Part of a small language model's weights: 6 heads of 64, 670M tokens.
Each number is 500 + 25 x the weight over its row's rms, rounded and kept within 0 to 999. Layers, rows and columns count from 0. Numbers have three digits each. The size before them is the row's rms in percent of the matrix's.

# layer 12 MLP up, 1536x384, rms 0.039, rows 1012-1217, columns 224-255
081:491551492512505490529493510536541472488434512486498533508531495496522471487532502480514447522525
088:537526509539503522488512499493508457537511517538500506515485493560492505522448485489516463534483
105:496533529470509503460522527489529475547492493503514499488482519489466518501472501474456500508470
108:476500514501504522482489511557497472500524525494472530529539523459452492544521508456532498491474
083:517516466504487497537531512495468513490510465477456497489496493540496496508454505440466468488549
093:527499485498501496501454504513516512464523488470447477493480491498497524498505518478488471476492
112:495493510529477487522497467495517518493476463544468532521452551511485496550509529474487483492484
086:500525492436498527443496474516511532507466522496510490472462542509512515480504501509488486487557
128:448515506500486536497460496520453489527516482500540573481524514504497513496495522483503516519516
095:485468542482485469518509527489482523495509524492502567477513576493503507479494529526493461563507
104:505543541484527518512544467520560475539551505499495487477489485555487517477500518494463482474509
103:500517542490506490510474504495518496493490474509493519447472516512522529547477545480508471515444
109:518504535519506490490512539534454435489523505531540532462495496506497444521511517509537491532513
100:455485469485492528521495488516502482503503529511440501449518514512496544508477510479549498521501
078:505496495505497489474478465493501503512528484501507508493480484515477557492493482512453477468461
096:547491490538495467480570472508518463540484478475495486464535491473497529535506498495490544560522
098:488492528486495504504449489496501516480512517477468516441502482513479488518461528481505515528511
119:505525506539506524496489510488542522508475493523506507501519523501522525518475543457520494510500
110:485520512498484474525492465505477466511486497473537507514482529481495538507487531494496469497476
104:524492480493521527509540506546510496541453518531515501489531540499466494450481513489431478534526
095:463507526493524542498530510528500445478504535502533534458522501535513466518467467532499503492495
090:518537529490547486471530483511522518510536464518508523440518509513471513534454536508512503505469
103:481489503543512495459427484520527548483510522546516496490488486489492502499487493516510480509565
108:504499497472504524485494507544471480485530511474455527505480494475487491490516505487505464514528
095:537501496503475503512506490474510505536463486454495475480523566478504532484478560500504486495469
091:508548482519499513505510489543488451524491494492497495497475513481488486460497465453473484542472
098:510535466485536534534496466487523522528484525484504526508495494521500523492480517515483444508492
102:449551495439497483491455499488442492516501504462499487522483509526503506474489523519478520495492
119:451505507498507528537467489509474463525524538503535511495435531505438530493452494519447514486486
112:515520529512514483492488526507509503494512506501489506480486486514492454536482513444521467485460
114:506481520497514473536475490514524496497532490502502543540525487482497469509520511488477483494478
103:494508503537437508509473522500488491473500486504504503531526506559552507442518526531514532496479
096:445508509523502450520503502498513491463497524510458508557511522493486507480471505500490497503514
109:484563503538488521500535517497528493487493532508506488518476516510493475527449529454502520493474
098:497505496512507469501480526531481488470511541475496514511506465519461536508511500481449484517514
089:536477525547507504489458534534519458546489475543460512496498504524503541523543557522478545484535
083:512512523500518536489497492487501509543486462419504527493540500515493520477492475540480514495513
093:471496488516498516495456482468465487487505471503517477520518508476467498508533484530519533547506
103:532511510480525534504459476526526499530472513481506523517467556502501526497533506517483505493538
107:495515507524512477516477494535494441505509482487478510535480543525456496568500491470491503545512
105:508482504493497462571529525538495488571492520521478525481524484513503511465480532487504470518525
099:529568468453507503499456512521475486531526459470453503533498511491471476556537453464483498496511
101:499497509499524500478520518473475513475511483501481491511472521470505517500452524530475448475478
095:481501501540481515483443480460516522542526505521475477512483523518500468497499500514442532515484
099:523513508532503511513508476513487510521498518447463479527463496498516495449455526493497491462541
107:482530514542491536546499472522476506489515513482451482503487527454475475452509550494506479501490
105:472480458500492538522502507507490505484497464455501489508482529477457498494495558460569508518503
103:474512538496501505486501480489474467514466558460503526475472520521459495464461513540480507488498
102:498488547492504464451476490464471534476509530547502531528542530484464534547458575493513497479540
095:490504494549513459506504515510477511514510494476520515502512493523420536474501475500462496511512
088:520537534509508502489513544520497464527453517470482524498527504475497490493556535532506493486496
110:505511480449495494525528484502471501494510497462509509499477493531488522488497490501492511518504
100:487521500481483493551504533540444496499523530489493522507531507507472493524528525472522464517519
097:509497448496494495492529535512500454537469491504551527457500481533463496500481499496508501492561
105:442479463490501527479515514518472480477458507533517496486491492504492544496481551556476480495447
112:492509515528513440452504494488549478545460516504528494441477530514453522515478504403490501528451
113:504506534447507532495485506515490468520505502499535545469488506505496502535485494501542484491493
119:471472502469496480497512498510476483497510520495505539475449511507464540501503542487506496511493
104:465559505520471475516511517534502523520486500494510487533547521451503493503528516530505468518514
091:478509521514442494532521473503492536464478500494528549477515496487497484472483519531498492519464
100:477505469513499497486532448530450510475510551535498495496474493537490528467532552491502491515553
112:484541502540510448482475492489512493545537499520486577515496496507530492508548481493532506495483
089:482540512502531526560510514520483492473529511484480458513500516495505481514502541511458508523553
105:510531473491524525467493477490468460495510515455489499501461517497514482520462531487486506531509
104:489451499498512539493540494488532492496485525504533538471531502549501475517488470512494488514520
110:506515519526486494491502515475502468499519455521490503459504522505457486525490467471474519528523
099:554509511520495482508547470514460488471510496487436500480456512501508519511500536474490472464510
100:512503507509493470532531510529511521482463529512501500478526521519487462523509483524453502480503
094:472546518531509493520515551515506530509533527458485471538488502531486513541481499525466487534526
102:491546472460476449481460490521492463482527480514503517515517488487501515534512477500510520518531
105:503490537464531520522494491528523484537481500491507519527493511485491514487483477478505478522514
102:473535501475488521493459506482519513507515518459478537468516532508517497509501500518439496478536
113:495511556485460530521492509473480492520495555477493526461515482495486527488459482477474470521514
096:526508482525485481471540504539491524486477546490477575507529530510488545507465522513489499526482
088:530542468499470496500477537516542554467472478540490497463497524504495527515501537460444510527500
098:503505478499533519507519478560496489507483486484471516451487552500516537522483495509487507515446
096:540523539504514477479516499538449493504469529481508494483529519511459477521520515485536513494536
101:512499467497517482521521524517553495496515564461530503520457501519523557471515503478482489536485
103:457523504503510507510503526511480475496510471527459519494496485485443497498507533524483485477500
108:514487542486483499536518451531494469542486493513484513495453529533494505493497510506522441510519
093:494482460478495517478486474540494494498470544496538498488441551506508445489466491522460506502488
109:527510498525508492525458486539435491494515520526497505518514497527472544550489514526525480549502
097:540480504502525544514510469522529528534486531516453496478519517482454496490461550513494471535517
096:474489495541518534501481481516519487524451466476515507498564491487473501520501512489495468537503
101:487517521474477467491517483480528523501469488524493497468517528518525475501490524507490495526523
091:505485438467490484539485487508493485517505512498520536482452514495465540505495505531511492540491
094:459517485506508487515502522535508509499487521482523521528498502498495516542512523471499470522471
094:529492487478453459524485490479465509549500520446492485493484487494484538503512522504485470547492
112:509514487479458506541462471517482506488480497501538534417504538486502501490458480504442526486494
092:488496506481500489453461496501492521503523466550502475531471514496519472523440466503535507501493
097:514458514521463472454515500541511511506445481517460551476502521511474471489535501512518494508515
097:477531488502499503542483479515511497506480537514502480452508503511487505488475513441481469491459
108:519522528482466446532480507533505483543549508479495525476507501470437496500505513469506516470518
101:462493475536511504481496473477463454511471526460490506485482554530525492504520554507444488519525
092:463496470441548511510476504523471491456490499503496508529475505491485586506475577504504505536520
112:497517525481497527558488521480520457512523549534471514480498507502504500492455513502469490522513
088:510506528512541492496455506478488517490539533454490491487482476558477473520494502477521486515524
098:500577480507491500508438494470554505492491482527484530487532508547491518523524513508476506554487
104:497503511483449481526521493543484500520486468501468521497532536510489540543482471516479504561503
100:493511489521517536504517495502506503464500496524529532531538501542487511511475524538496416520475
101:506508440442504487523476490494481506482476526497508495497518534541483489495516493461510548500538
104:510505485458525457517508485526483513509484479473484529506509508489538480495448502551487518507511
093:539497563548489513512487533483467515505481504550510507468517494491513462540479530507510452515440
105:489541489490551513509526488510505501480482517471478543472475495508516488484488488529496493516505
106:495497478540501521481489487464450497507504497487481494499530527501453507458451524457483494558539
098:522525489512511499528502524517481461496527481474471511528525499545495518500490526502531544490451
100:478542491530511499493527464525505510563492472515543472553472539515542550481484476517491499511539
095:478533517478484527504505498547518519502491480474519525470491523507512474436448517535496522499471
108:529481459507464499493481532536451486491498492517496547482527507500481503505471513519478472477487
098:455530481499551503499456524530466480499535440437522511466525558499468470537505513540509512529514
080:475537510512439497494483523472497548522505531514524529497444516528473474464508471518500484468462
088:478505483465512534495535544465532466462447508484496497507516518476477515527442502504510499526474
097:491554507457483501491507505509438472508497508491507514482523507509471459468546486508492491491540
108:516574497497460463541480534498507491503540491462469494502480510470485468481504498513500521515509
097:485502461465526493515475492525474504487557519536542544446486511507506475507490485525467465468520
118:453493543481509470526499434482481442484505519509500591545502533511484529531468503497515463515541
093:498520537492536516473513496530513460517494577459537487489469492518521503525477478521495467517439
108:471481499481551469482514481518495500505489477522487505508530487506450525495454502521501516455523
100:486510498538487476465481496485519539451525529513547490430444517486502473549507525497465513550474
094:490513444518537522488489465534499505514509477539488480466525500504447530544513489534516518521521
100:543499480508488544501500495515486471528478443468476495469526533528479554478472485496447466512515
098:489498522516482547492471527495503486500484464532518523494482519479520492511464512482515500499475
099:523466456530506542491491506504489456497500554450495494505471477505499555461492543464511459546489
091:507494469508545479518536515508460494491465479501538531511514512511484501542523525508533514491491
101:493512534470455459493505506547501526488476517496488490502460538480536521494493528527491512519502
107:453500440519472452487490517513517496538527491462462526491545509467485512506465513487485506559484
079:523523495503483485505454538503511479490492518496530497447516490513493499475428492473475496507490
091:498507527507489499544465487519508496520528485505443511529475471497501494519542476536466501473496
095:501498481465544498482495470516483523514501457493495456477464490527496513498497487497469490502521
094:441555495462456525495498512498466444498521459475522508529514525507484524468453468526482511504535
110:455540493487489471496528483526526475489470540494487505524472519547498504488465480514462470497539
104:466511478498519525527507495531543463523486508475525488530450541483456480462487476483461539501454
122:476496506519494496509518484501511505538472495528494533478486549512457538506488543452523457547522
097:490517471461489514496442486501526505482523493548488471481513509540480534513502566474507498486536
098:519528493520521478530477516555517495503482488431484461539518509502476549521493506468523459501506
121:508505539495465524533488464468465513520512520484501570497502518486460496517502482513522485508502
097:474470505508487518484462490505488461474504494505468527475509513497462495537525508442480452481489
099:476517521473442511522447541500463482507480477505483539518494502498468514508501547475477512504458
084:512510507494496523506546511532496470496498544472418515500505526500478481519484528540519522494508
117:514489474518489536508472524512521522494499529546480527490517510473496476507461535497527470504501
099:457506480491497552508474498481510497526535496492537507475485511495499500466490489517444479475480
103:490518501484475516465502485481496490502493473510515531494502554501454458483511497463456470494523
083:541480503483487500476524498532515435532484498497514525516491506534503530493464498522487476549551
087:475509456491538519600488473527503485530477449493507488460476521503513462524477524511527503501486
084:506520502445520509526522493524497431469530470529507465453482478556498500495497508516513498494481
091:574560484522499477504477527540516524486491513529483519472487510522491499503424495496483479512515
120:482503484525442517493513513528526488480498488471483553463491505506516519540507491504511490531501
101:520518498506492526517475444472485481537451549472512527492468517505473475491475545553498501497464
092:518527508491459483494506495503495478519491481521511510527504518515479487505546503540491516464515
100:461541488473493513541492447490471479475488524529489489518494499481482503524463540504526521504445
090:482559474494487489500508434510534496490543476508485486454457499513489486519469487518485498519537
103:476502493508515509539525511491452450503482479506495513468497506549534497482509537525464464512521
107:469498474485511500511480515475517498502513550495534558498455523480480528494483488443488473518518
106:522498469548444462452490496535431449488528468483546550505533495554501517465478504493486528539517
116:542521517502521511526500522513522493530509466484492557470493490521454496500482491477500483502497
112:483502496493465500530529490502506513532469502513512533513507512486477511529489480495480487509479
104:478489481519435506472442454474485506535486463510487485502503537515481442462515471502488525524525
093:540506499503479486466486527498514506531492494513494542445470544543502498509464552486494484479513
116:497535448489502489511533530514481516512489527545508516486485516538479493503486492500474511530512
105:552524515507450507452541518532512439541530507510526481467489519517513522517463513483505504512445
106:471486497563464515498550501512458507489489513458544517519490491509503560471470497519473473473445
097:515516518490516510463518498527521510493526528502510483526462523494462543509499496471485468509486
101:504501499465446479523518541536509476521496507510485539528495503470488474504494567512498522499534
085:464513517519513484494524531538453476509520494503486522543434505518484523520483486513485496493523
112:429519499509503510538457437490506450499480491489507541495485502502486549514525519522536492573529
092:494516462532474470510533480476504437512503528537520486533493494483485505552517485507476473521479
096:544522530507479524497509540484499475494489486516498514491523480529478473495495524527487531529497
100:479523555519509516503489467470547454497504545508462501479482508531481494511495533508478491509488
094:486520482530542479482504493492493487518526483528523517475459526509466473483460464532533496534513
096:485523509512501490498492466507538468515465498498536485466477508519473507493508518400502544503523
107:518534528524505500502441484530471512513529529477471466504521532528508512515447522493510467518520
100:503509519464507500484480500480440480509520514496464529499427517522493474518490543507470486473549
102:464519509537494525544551494541516474536484458493512524505486526517420471465492497550496500501471
105:526508481550479501490468468479518506491532498505497524442484511513488521532506524526504463502476
089:479491510527511507498525548533512510459470502525487539454462505512507514510496529483521452490501
103:481538488464491505504504460497515523484513512448452480448532532516489502506461483511512513517533
101:473498513466476481551458488484495496478509526543521516513475516527478500530461503489532503512501
108:484532488470509481496499500538522515483543526488516482462468481512513516528490496479500481485494
088:473508511524534504522503538530496482515506544503448500510528494504462516539469462513497531495526
099:472501519523512495495482481498506451502501476488456505476490497499450471472509525515526466520520
110:513535507511507490497517505557501476519470507512503504522534520474498494491482509533506531540517
115:515501547495520515513484504514494482494454533510469524533476524544508526520465526519493473508497
114:520468541542547501514461512471537472505484511497484514502492548495507477487456502494510531505482
102:542504516501478501493529524527504487495506558498458544510491506506485518557465463465453511531496
091:450488526524512499519543495476481467508509538502472499450513502512482519548517473514494532517460
104:462485503499494480506488495504488475539547521498503501470509519519461522503473485511457494527447
085:485537555515504504536468498527483502506509556506478485529502503542473491449507515485485490536506
097:467469536497492522565475482531539455511490498481526553478476497521480477524482501485508442537476
097:479529517491478489533490499496526485476494497510535467492458511522509578511464543530478490527510
102:449511475474445479497489557474455488503500546482498512493524495539500533454477504469464488507558
078:488506548545534520544497521540516510520494474526495518455505486477473572510517497497470494491542
091:502499493512519498522464491478504525522534483437505458485503503481515520473506489474449492518491
100:499523537535490503544474511526454523531521508504479487495493498489527509498496495500509484487555
101:502512479499497530477487528518482444510506541519505541505514511525484471557502495488513489506495
113:467557519509523504492455482505527489480513545464468486469472512483518504488502502510508447547484
095:526494458466512467482493513502486459501531534521476486450455493521483490520478528485497464511480
085:520503546536528454511511498551518513460464454464536537471492488580480533509513488522513520525494
080:540477476556478505459543523490478522560479518559515515467478468491486547498419493512424457532487
095:476532484494526515495487459509473496517517494523472531470483551487459480495493518519520502521465
105:532510508521507557454498466497485487505498498505487524520480519495479498489481489470490508556509
089:474516509496539483527467446518450519506504514508476495466480504486462481523550507528512513493505
088:454536541523455484473491524505456507497530519497506513530470524508468497502483507464472498542538
095:530527541580451497471543487526478457470506521483466497461539523476520540497480494491459459482518
091:512464533515530492477490455514551563498536491452539509509507510521472497514450495491509507486508
089:511541503511466495499487496513474526501518509488493509488528478486468488496441509493460521491535
107:499479561496489468466520491460537506504504479540497563455477507503472542502477526456538477500523
# layer 12 MLP down (transposed), 1536x384, rms 0.0228, rows 1012-1216, columns 224-255
077:487465502444513487489492563466476491508516500540513491536452448520472468479505488521460502456492
087:461506493457464458499460510520484546522468512452482480480531488465524517471474503539450518473473
116:518465472551516492508476482465478539517500490516523501476502502516482481515496511493529487470518
109:458438502517495508518491511462475495513484465489546557513451491523451509507500513496470516487452
073:486537493490533500474535485510521528533528505544544509508494487535532484461491493501486514476448
087:486490515555506540517496485492513478493469484531510506485534486479485462520469478527490516462536
129:524564557480492494496523503530468463453518516508513466498481472529471537471513525507488502511490
078:525494501512463489517564497475467483510543518519478464518508441506462508519464521444501515487526
134:480495482480521470455482487479537535528486519512500542499521477492467462518506531484497532521507
088:485478467485484521504439470480496500485499490483494490501487456457543524503517507491500532505507
105:460552493534491513509501498491495546502481455488506530486524469511518503481548504504502461499458
096:482474473481523545497511520489489487547470536473483482536459519479472494484468501489526496476492
117:473476506481531486519452471487524537498437464476501504476475522507471526470484513509506508516486
109:512541519463460492496528513482452512514541467459506479497478499536532496494560526509514464511495
067:507509485531468487519512509521500507498478473497511531490520495480508451518522475504537511489522
091:516534474475525561481503516480517501505476496478538512492489494481496507467487477512533492462514
121:489518470488519471460547511522522500503505493507547483481480553540516450494503449494490476471493
124:515510520559500552511456500535508479486494502544489489470530470525540499485519478488511534467480
118:495527489489517508508480511509499541544497525515467532458533484519519478491505528489471539527503
108:471515451465464487460502488520516492489462503498460493445516524509518498506497454511540520513499
092:507480511503480485495498510501476495490468475483496439490523501471557504490536482474482495501470
080:544504494494472473507497484476513482516523505487505506491541495485495504494528490517533479439530
102:492511487494495460475555501486497460486524521495492470462504476551472516478512496474495481528527
106:481488464498473490523476497517489480550506530459523495514480510524531506538545484461517506501482
099:495498469480523481507494500554448505506526468496490503541494462505452477517502501481565491494511
084:486479529522501497479498527500476492536525539534486491520489519497449519508484496515545498444503
104:465522482491498498454474557511470484502464472512506491516499560477461518478534519482513507456484
089:551448505497517495422532496491477480470489519512549463440519466497525527489514524456503490475509
129:513492462520526509480497518504499529500483477510520472444536462471528500493482508478471442457459
123:475514463508495527527491466451467516499443505519461473537537495523491463473488530556502517524511
129:485546532481470499530466544526527482513555496563456501449521490487467521476528502502488509518497
105:477472476509506505481546537530507445479494494483526486515563536496517505454486526502529509484502
086:520484506483492491483533489519484444541491491560476525520510477499461503490546472525485469559503
115:514489452520531474504510485538502472510480510521557529461520526479442481523501454530482470501499
096:553509577526506508535501471518502468492509571503534499466485535485517490557470509438521503534498
085:522535485500504511519509500523504533496527492494478479492553529509519483492488515560471519494501
071:511504494493493513518484505491534503493509490563501505532501477439508462528451522521480446458497
083:487455507541475536537548484505531479506454547487533483491554506515506500496512505486511491539501
085:487483501515459495540509468517500533531517557484531508492507477527475474469499531485488510505512
094:518455512526508528516496505471527520493515531522495494447509462493496483509473492475505523513493
124:456498501504538514471505464430510494458471490482546498420503473507490501517487497496498493520496
088:477511507473465533523536500474483450486474534520547454496506529509487478495485486511512500510465
100:491463553523510548532516528533493513481524493468498503465467513521518471502507491459481534515527
090:523512526485516512492510513540510467537486500496523497468533535515474532494493500492478489548466
104:499512520465488540526454532514514464498528508534500484509487506525518521491502496449535497528437
100:496536526516508505453486511532513545518543475487542497466488512491467522516495463498479507503467
111:511533557481503470482529495511512464486456539483482476498533512511554516491516515524491476476501
103:480485503471505484540464533482519480526538526497530459531514504524509515471497528455525502497535
104:474555489477522452500451503498489513509510496498509505516520493532469523520464501499506489480525
081:501514497531449516538488491508584474486510528492503552529527502503515456469532485464460478487496
085:525468497521481508464528508492512532538553494501468501470474498515508463483499493506544502548527
102:452462497506454472481487469512493451535462520504465508470510447511500509481503499518488497482527
103:512517530496519479498488526539534454489483511459496514477543506476492506493525492487447474509524
086:476463467532504513522461500470509507504541463515479457554477501435467472487526472519542482500488
113:533508460483476457506505529515488530509519514510491535494501525500495501532554470495482481546541
123:512509517550498500541499514503517483554520516500501496500487508500501494474475503497536497503489
117:525501514492517510505467488492460479494485446506472545525468482466528524498504465509479498458481
119:535519483469483509478492489523463519494445442482447523464452489495490473530546485487496523480495
099:503497500483551511463533487489505522520510503479473498514456477517488486542464518527495501466494
081:505452487492526507503540502520507463493501516495483516512498530539511480476534471533488503534463
097:477521504468471455513496507468525524497525465476514497494523478519516529533518498488447504508496
151:485485503443479515514515513495494486463442521487513453475500502552473522457495521522445481492485
079:524494538489489545511511529493484517534496466541456495512544482511516513498479519522492488482480
100:492480486510496519502533495527513543508541483496489505506496532487484500501531477489490448508528
106:478511482516480478449497543499489536487537415479510503496517493506533475532499483453531513549532
113:471510532515486536492497545532457488498515468493549495536470492499507528462493474538480475519517
107:447492428492523468510494545481544520520527531483547459522520529544492557461450492486485515526497
086:478509491487462534524512507529550522482504465572462531516474484465522523471460526549514496521514
083:520506478509526483479517478471533527520487507517523521507473478477454486505520525511523492509460
114:483521536475535554542478501512514524461530454537491482519541486545527465481511520509531487464478
118:483481518474518497527514503475508510512560549481508548498505495459517489514516487498546506477501
108:469468482545542480476472518486501532470482514504516516457504440469478515519476538512510506495478
109:526495519543484485469442515536496497475494486535504501554481487498488493484539491490512485500478
111:508475537539583522525500479449500501486517543476513477520519496485506502502493494485532504447544
077:528463464524489483488534508492489458501514530530522503538550478498477538483466490475495504495529
079:487461457501524490485503494510506511544510526506488480474546509477482497511482483501526473510517
090:460527513462523491517470540438500523495505470440466464520476498484478482460483521465461491495491
114:525510505453477500512513505499475499496554483525476472491492507525511508470509534521469497498506
097:532475514465507506514517496490506480522489528480550498496504542532514515488506498497514506484517
110:483548453487542475510483521531477484516508508504506523529531487493487529524495520497513496492531
090:481498437498491529501526505482515509509505459529470503529522512414483478535511495525462483497523
120:503514443536543547484490505475523519482516512492541478517526520522504467487485480455529502471517
103:463501512482519494478547527500488496466528503495575486465422499532523561484527531486508530509489
097:483510478501501442465530490523480491471492484527441446509476531523502486485539552503503534497494
109:500483521486498481515465489501470514502539535521499483508488492520479491538526453491506477534526
081:487452506480510500530507501486465484524506538485473557485550523498510514491508514513518494479492
096:515516550521461487520513473508504552493543477507504474475476481499494468495507513535514492468488
088:505543552557517491533508483523484503476518496516506512501458495504502503561517468502545484528517
114:509494497505481470486490501505517517517560476502526448503456482491462485520476559485520513453505
085:454474507453536523485519483501499520463506485488486505541519462517521500477520475485522534537518
108:481519515524455475552530517516484536511501504520526487474520500479488510502525479489522505514484
087:550511526551486537486486505527493491502508514499429495509475481504492508503549478546527456474470
101:530491514445491500501492496449519515490510527526488484533513491525533494432507469485469534486477
089:547495553469471457509466536495491504538551492532445497532506511505443503486473496498546510451504
089:503485460524484486533519469464513504513568490501485475553500474495488495516451515508499498497478
131:476482501560498514480462474516518487500509540504533474525484521506544569479505497526494494464542
087:498449506508532530501495518491484506468480467561521517550525494502497493499467508520489484492497
098:508482544447471537545494545492510522488479519492512499523438520457501465506473466487520518508515
107:536557504472473538507537493505477568523504522530531482508475500520499533498519512516479466498518
102:518477489518493491497502472487548511516536547504475480512482544476543534492486480499546514510450
105:502484528504513523515553529525484485493541498491486464538532545501517477485478579517493490465500
094:538457552495511453475491511494508477500481502481523474522483482485519570463485499483516483485510
092:503461483477515471478458503512527521493488470477499518508513544512501513494492466503474500473502
118:502505543432530478478514519460491513484497533533507471484485481494501534543548513510525501481488
097:477477480495538466495507510483510504538484500499555511494501540515467481519530464450520486470536
091:527486480512503553527535547522480503494543501520527465489547442520495463514470516520495477551501
108:500477502457506507476502494523513484488461478485519459478517489509494469516480530494504471530427
096:506459489491516515526505500546455458539507554487457500527501513469501515523471503458468516539470
112:485511510466495477506522494484441497501479569505477462538500534499459513503498521514464473476542
093:487475535509474536499507494517499491474497509552449493549511488519490520505477500459511482470486
070:541466489503532543516495471519562475463503506488518520468530509507522541553487516472512485520494
088:499492547552559498481494464531469491466560543492544465523507527491495469504529498510514505513502
088:491481471541497507521494499493485514523514519508483507496472520478511512522456495494518504528500
141:501450499505545507455476469521511497524500497528509479482463535545518521508532515496472493507513
092:497499595557486528490458523514533474543456492514454462510459485499507555483472512491455518555487
141:473449505521496525513473510471482488453538499515491519536505489479490486477513524528492478499510
092:469508527506503507540515493462509526500505423524517511434482498477504501522513497490551514497531
127:524480481502514519518501522473516460508536527458518502525506495505498479516546450492497512515527
098:492504535474472517566492492516517473521489499514552522530488484509540452482526499495485496531473
089:488495528491473496489486488484552526483443521526510547511474486469533481484535497471507506494470
101:514519486506502466509470509500477485503495526539510490541477462497473483518517527470510511501498
098:525517529458524470513511534494479517526510497488454505478511509464497505510517497501512508488502
099:506534489522498529491509529484502490475535527513499479502540477503485468564497468473509472473476
089:526533570459469528499487496485509476512502503480459532538486509474513507473519536502498534505466
091:483513470465523469535469501498477471494520522528479545505541477536481507513509464534497512501522
131:495515558438473491492468475517459514490523498526548512525471512480497489481526488491496540467490
078:503481467508501497472514532538478506516499520481497485520482494471526503482535470478490512463487
084:516519482498474481491486497476495483483464490502506529491507497527495444480479461485488498484518
093:506531522555508515495532507502519475502507543480495511518497497499494509497478479525531501527485
089:495472475511487520476552475491518502493516472522478446522500472524460495457499498491502558497490
108:502467476526502534479512486487476501511484512476525497484508518484532488462485498503509532510522
097:511536453517510499479514514521515484503520529493520482483513510488504530514538522527466506536552
140:499520523510479561500477484506508532513506510497506537526503483511525491496520507493509503476483
091:499448484518495535545494463476484462508520503468492471491520491488521526509493469502502452504505
089:485502500499511516477525513494476492454494547473542527509421519495498478479510522454502505544490
128:488461498482458527561519499497517498520505544528544503507506549487477502472484521446502494489519
090:504508504504489502518506513495503478506488543513550536501464511509510508515528458460521492469478
094:535503523484483527505483513504508518498416456532504445543534483512474537508461507538518483512475
083:466452539546509467521518500480490553483484477547505433516500466489504475460490554495487473459476
132:508520534473512520523531501461499485517505499478523438474474481508478512509498493496479483540515
088:507475462495511494478463534532493529507454497484501504493499503493476475522501522452503493492507
099:533488466507470457548455525507474521536541556496488463518474465506532495521475520483513492510461
080:452511519535509468544470485491477531493495480487485460534495480442518525499488524529475523528464
088:482493507443494511472503553521478503504484509475487483519499496444449456494485489490479520494484
084:522481486544483431507506491455480522504482495493478505492474451509511526463537500470493516459502
087:461484498493478487524494441508511518515484546496479473536517537469533506497546531475532496510475
143:518496509511502498449516486486468451450474531496511500525472496517534476493501455548491480527484
091:474519530510512491522519460498531481520509469543545509452488535506501499486456488476528506522513
083:475481495495486512549528517539513517536526526542468496526528476522499489463574512495503527456480
089:483529527486470482460494513522460500565535513474517489481500525449532491495532455453488503523559
084:496491519443493497490522522467495508494468503531549497490546511451536501515536492485523523487504
114:499496546478464449480456550524514526497508519526496541501511502489497523521545512451469499459505
112:548517518503494565504511495502452535503485484486503535480466487541517465476518447499510498541502
112:497461518469487541514484439492517530514507514546517485493493547463486489501454475511517496496493
118:473514478529467483475494469532517499532470511512495519480510491477488483498529478484488481470493
115:541519550483491534471493479498513457484516508485500515486450489453528493476535507511499523515509
098:532481494505536526484483515505480520501554517527494521464489477457449516525510534535510503515490
091:509511512487475510530488482493514504504481518476479482465515443472504421502532468492456483485479
124:497539546535440483506519493489529499493483454503501538487516508559496496471499489480506503532452
102:491490488531492508534487508505489493533521506470495481505462529526470486456480468525540491478509
105:529488476506532508522496511521488480485495498526500518485477525542487472509510494529531500526530
106:500521482503495473536477548483448488513510469508468509544472467503467489488490506503498505491496
097:529511481510543544493451491497523526512482552508504508473503530495556531497553530511492482499469
073:502524527442515496499520507531487487509523518510500500449508476486541476484508555486528508508463
118:493511515538484482538520500507529500494493482548482534523467484487545510448516460487534530495541
080:514515524504470529506489532522493490480521458510506507542511534497485491482505543501505488494516
087:496492495500527542523515517488478511495526501525471513488450508440485493531511470497501526478511
087:486518501538489521488455527493512486502495492499502509475485538516518516468546511461481498502484
096:519480504459464518529516495505483500465548487460487479546509483451489503486496501475480482485505
090:510491499474505494496515480501486474461486524527471492544507496475486504504507484479546515486498
104:535481480486460474485517495517526444531504471501502559476504506525483505512516491492500489535532
101:511457547474535504492502509507455515480475494549464492494469527520486488517546505507537521537548
099:492500514454497507492548517534525524474452529530526501501505487526545496514540489440543538479437
100:505485515491486478510518522508557490501498514506465513536472508470502512475502511455528505493503
092:436523502468478482493514486509506502542492527515457473534482487506491472488487475495474526530479
109:506516507466476519511537500494515474522481510477462486515543510516525491471515485469482514514495
096:495471484474480532471522542511473463518513504474476500507495505493495499499523548500502480495502
124:490460534497519510513512473462525488520477527510475507533515556512469467420451484513504495480501
092:479521494492466476522504509508522490469504472496526494497477489472521527545513529444513454500510
090:517543537484518565502527519527536429494488502489536490468519505547528441475547543502486530514536
114:478530483509499481524499533509474507526510490487479474513462512509478493508504490511524501476542
126:505499539480506474461469497510468480516507513499463509446527533481462503509510485532501508496525
103:535531495494549492500506470488512483499489497501501511496511558509464488542506508466500531523508
095:499512511481512475529513499489465460530501525527553484535491489491492507506488517490494456504536
089:498549515471509488510509515522496522499510457542484479503508528476526534448564505508536522473518
121:523471539502498503501481556477526511504518477510521514478444519533517489442497472498527547484521
078:471479473515507440458501474469540524488485464490514512496495481528491549528515501554515481487498
090:501494487516474497498483543493508567477510487518523475525484477469537497474499483545513487509494
092:533512489522497529536484480498483521502520505472484505483497487501544468515487490517489491488507
101:512506551470491494509529531452535483540503465515513499505476447491501486516491523497516497516472
070:534511493478466509453526503511515496483484537519503491516515480515485458509485522517507505463490
097:501530462485491483426514495511514511496544538477500511531449485511527524533507510510529476506470
094:500451449529517495536506460512532518509467491517537487495508489498484479529444511526513512492519
090:453490503528500483515502516459484481516490525458500508491540494463503495519505502468474491517486
116:458525459469483461512473493530423509519497522500519535531514476506473465494528509461461531501529
090:482478543489490550507535478517493531516463484540493488494476486489522546509501509490500542511524
077:477510495520492547563496490491437518484507524523509474475535459477483491523495513537521535503494
079:484511534499512513530468483493495519460518509516479528547509507440532480491567504548521496474511
092:512462491536462479487524539519506504520532539490479513535510489461509480469535483516496511510526
114:525484512509472481512497547464486489448504502450537523513491482475473526502512527522517468470498
084:515502563514479492499536548489548495497490480491510498550487513523440500462486440497505521529473
076:525550492524507505506529504466510514469543498549515466515484503491502478451518504524509503491476
094:476479484433472434502500505536509518516505485483463461516462502509517462460552511488536496479505
080:516507488471515498509499491471484446488489500525476487458484535483517526515524486520515465534473
098:569463505493494505507501509519485496501477508528434480509500528533533453510575465552507522494526